Each number is 50 + 15 x the weight over its row's rms, rounded and kept within 0 to 99. Layers, rows and columns count from 0. The size before them is the row's rms in percent of the matrix's.

# o: layer 9 attention output (transposed), 160x160, rms 0.0881, rows 20-26,52-58,84-89,116-121,147-153, columns 128-159
# v: layer 9 attention value, 32x160, rms 0.0881, rows 20-26, columns 128-159
o147 087:36 26 31 41 39 48 44 45 46 51 56 33 77 50 60 47 62 70 58 73 49 24 60 43 30 55 53 75 25 57 40 38
v20 106:48 65 27 39 43 58 50 59 28 56 61 73 65 41 36 69 65 57 65 45 75 39 71 62 25 42 55 34 60 26 39 64
o20 082:52 48 30 37 57 54 41 55 34 51 43 17 32 50 18 50 57 39 59 43 57 67 46 26 71 67 42 51 52 67 37 63
o52 105:63 54 47 42 51 55 43 59 69 61 60 41 52 55 40 53 31 54 24 54 37 35 55 51 46 38 77 47 69 42 65 57
o84 114:37 56 41 32 26 75 54 58 53 61 50 74 51 75 21 23 47 68 57 26 60 41 48 31 51 47 94 43 63 76 34 47
o116 127:44 55 04 23 46 49 46 49 58 67 43 51 61 49 19 33 48 13 61 17 44 53 42 39 26 42 66 64 55 77 52 53
o148 074:66 63 68 89 59 39 65 45 34 80 36 49 43 50 80 51 49 44 45 60 43 57 67 55 57 52 24 41 55 34 57 39
v21 099:60 55 58 41 54 41 42 55 40 52 25 60 44 61 61 83 20 52 50 42 54 56 87 19 58 47 26 55 39 18 41 23
o21 105:32 48 30 53 58 46 51 77 51 65 51 38 45 45 31 28 71 43 47 55 83 60 67 48 49 47 40 32 57 59 89 78
o53 110:39 61 74 45 60 46 39 59 56 59 40 59 47 19 55 38 53 42 39 35 97 43 45 65 17 35 60 20 51 54 36 64
o85 093:54 47 34 55 23 36 54 51 41 68 34 63 50 63 60 65 61 55 38 50 53 54 63 30 48 33 37 57 54 45 59 54
o117 077:59 59 73 57 65 33 43 92 51 62 51 39 57 22 57 38 77 47 60 57 60 48 78 49 57 48 37 48 35 50 63 61
o149 108:54 41 27 64 56 48 59 38 73 46 60 54 41 32 27 33 56 43 68 55 78 29 35 68 48 27 55 44 39 53 69 40
v22 102:83 24 60 52 48 58 23 69 53 43 54 43 55 33 38 62 63 52 72 49 48 60 66 18 47 59 57 52 36 58 77 63
o22 081:23 41 74 35 72 23 39 64 64 30 36 26 68 63 46 37 42 52 39 40 68 51 62 26 64 47 28 22 50 52 99 35
o54 122:58 50 62 59 63 36 34 42 13 37 33 47 28 68 63 46 46 13 58 53 21 56 15 48 49 73 53 45 28 37 29 67
o86 096:41 56 85 61 46 48 21 56 59 37 39 68 30 32 40 54 37 50 41 41 45 84 13 45 52 61 44 84 60 41 29 40
o118 105:65 61 68 62 66 47 39 56 53 50 28 59 18 41 64 47 41 79 62 56 58 55 25 43 57 59 64 28 40 58 65 44
o150 098:33 31 38 55 54 46 49 46 75 58 56 47 70 46 16 25 60 71 50 43 51 28 72 65 41 36 36 36 42 49 75 19
v23 100:66 48 62 52 53 36 66 51 49 48 68 49 51 57 47 66 31 36 38 50 70 39 55 54 44 61 44 54 66 72 38 44
o23 088:45 67 61 66 40 22 71 44 56 76 34 48 45 45 55 25 60 67 47 26 45 62 06 65 52 71 52 66 70 44 49 32
o55 102:49 62 45 39 60 39 61 86 58 49 29 35 40 48 50 57 57 27 66 26 74 46 86 53 39 73 53 33 38 57 62 71
o87 109:47 48 68 57 44 73 74 56 51 85 64 79 55 73 73 50 37 60 45 38 38 43 55 40 42 66 41 58 28 80 73 33
o119 109:32 51 68 70 39 63 67 64 35 59 76 71 29 47 49 35 54 43 56 26 51 56 44 56 62 63 64 67 46 73 74 50
o151 075:27 75 49 42 45 52 53 78 65 33 42 39 57 47 33 44 64 45 38 50 31 60 41 45 40 73 45 61 63 76 55 25
v24 097:47 34 33 53 59 78 62 51 47 45 62 39 45 31 54 48 77 66 39 67 52 41 68 50 50 44 35 22 57 46 54 52
o24 078:59 38 85 37 63 14 45 38 54 66 49 53 23 69 47 43 32 47 56 72 15 26 43 37 36 69 66 61 45 48 64 46
o56 123:59 46 42 60 67 66 77 39 44 53 43 39 51 52 67 74 54 28 66 31 51 50 84 38 58 37 21 45 29 48 55 65
o88 096:45 31 51 51 59 69 58 41 39 50 70 36 60 41 58 60 50 49 29 62 58 48 78 52 47 49 58 59 31 86 46 24
o120 088:42 37 46 44 48 68 48 44 33 26 72 31 60 50 22 76 41 34 45 54 59 62 86 16 55 36 42 32 55 55 52 31
o152 082:63 62 32 51 40 34 32 45 46 52 55 70 55 60 45 47 32 43 48 61 17 68 42 37 47 88 55 41 57 58 63 63
v25 105:91 41 34 56 68 65 52 55 72 45 27 48 75 61 40 66 71 51 77 59 38 30 39 49 59 54 50 50 48 35 18 55
o25 088:50 51 66 67 48 47 61 52 69 43 47 63 43 73 51 68 45 49 68 18 47 59 45 53 67 58 52 58 19 52 43 81
o57 111:37 49 87 57 62 65 63 50 47 50 37 54 47 48 54 66 44 30 72 49 42 58 31 45 28 38 26 68 27 44 53 48
o89 114:68 40 69 41 64 51 50 46 54 37 57 25 45 37 56 44 63 20 77 38 67 36 50 54 32 56 39 46 34 54 38 42
o121 105:60 34 70 44 67 60 53 55 64 33 53 25 77 45 49 62 60 32 93 31 46 54 42 39 53 77 40 50 49 32 33 46
o153 085:38 70 41 58 41 63 28 62 64 99 61 55 51 71 78 41 53 51 27 76 43 59 61 36 58 43 51 34 49 42 53 61
v26 098:38 52 73 61 34 80 54 48 42 43 83 33 44 32 45 63 26 52 35 36 29 58 49 52 48 38 62 44 60 70 32 47
o26 090:64 37 65 50 48 41 27 24 73 06 46 66 74 44 75 44 28 38 62 70 45 41 46 68 37 45 50 43 35 59 48 32
o58 112:34 71 35 82 35 42 66 36 80 64 57 59 47 41 69 64 48 70 21 34 63 61 61 58 45 30 65 64 77 47 26 56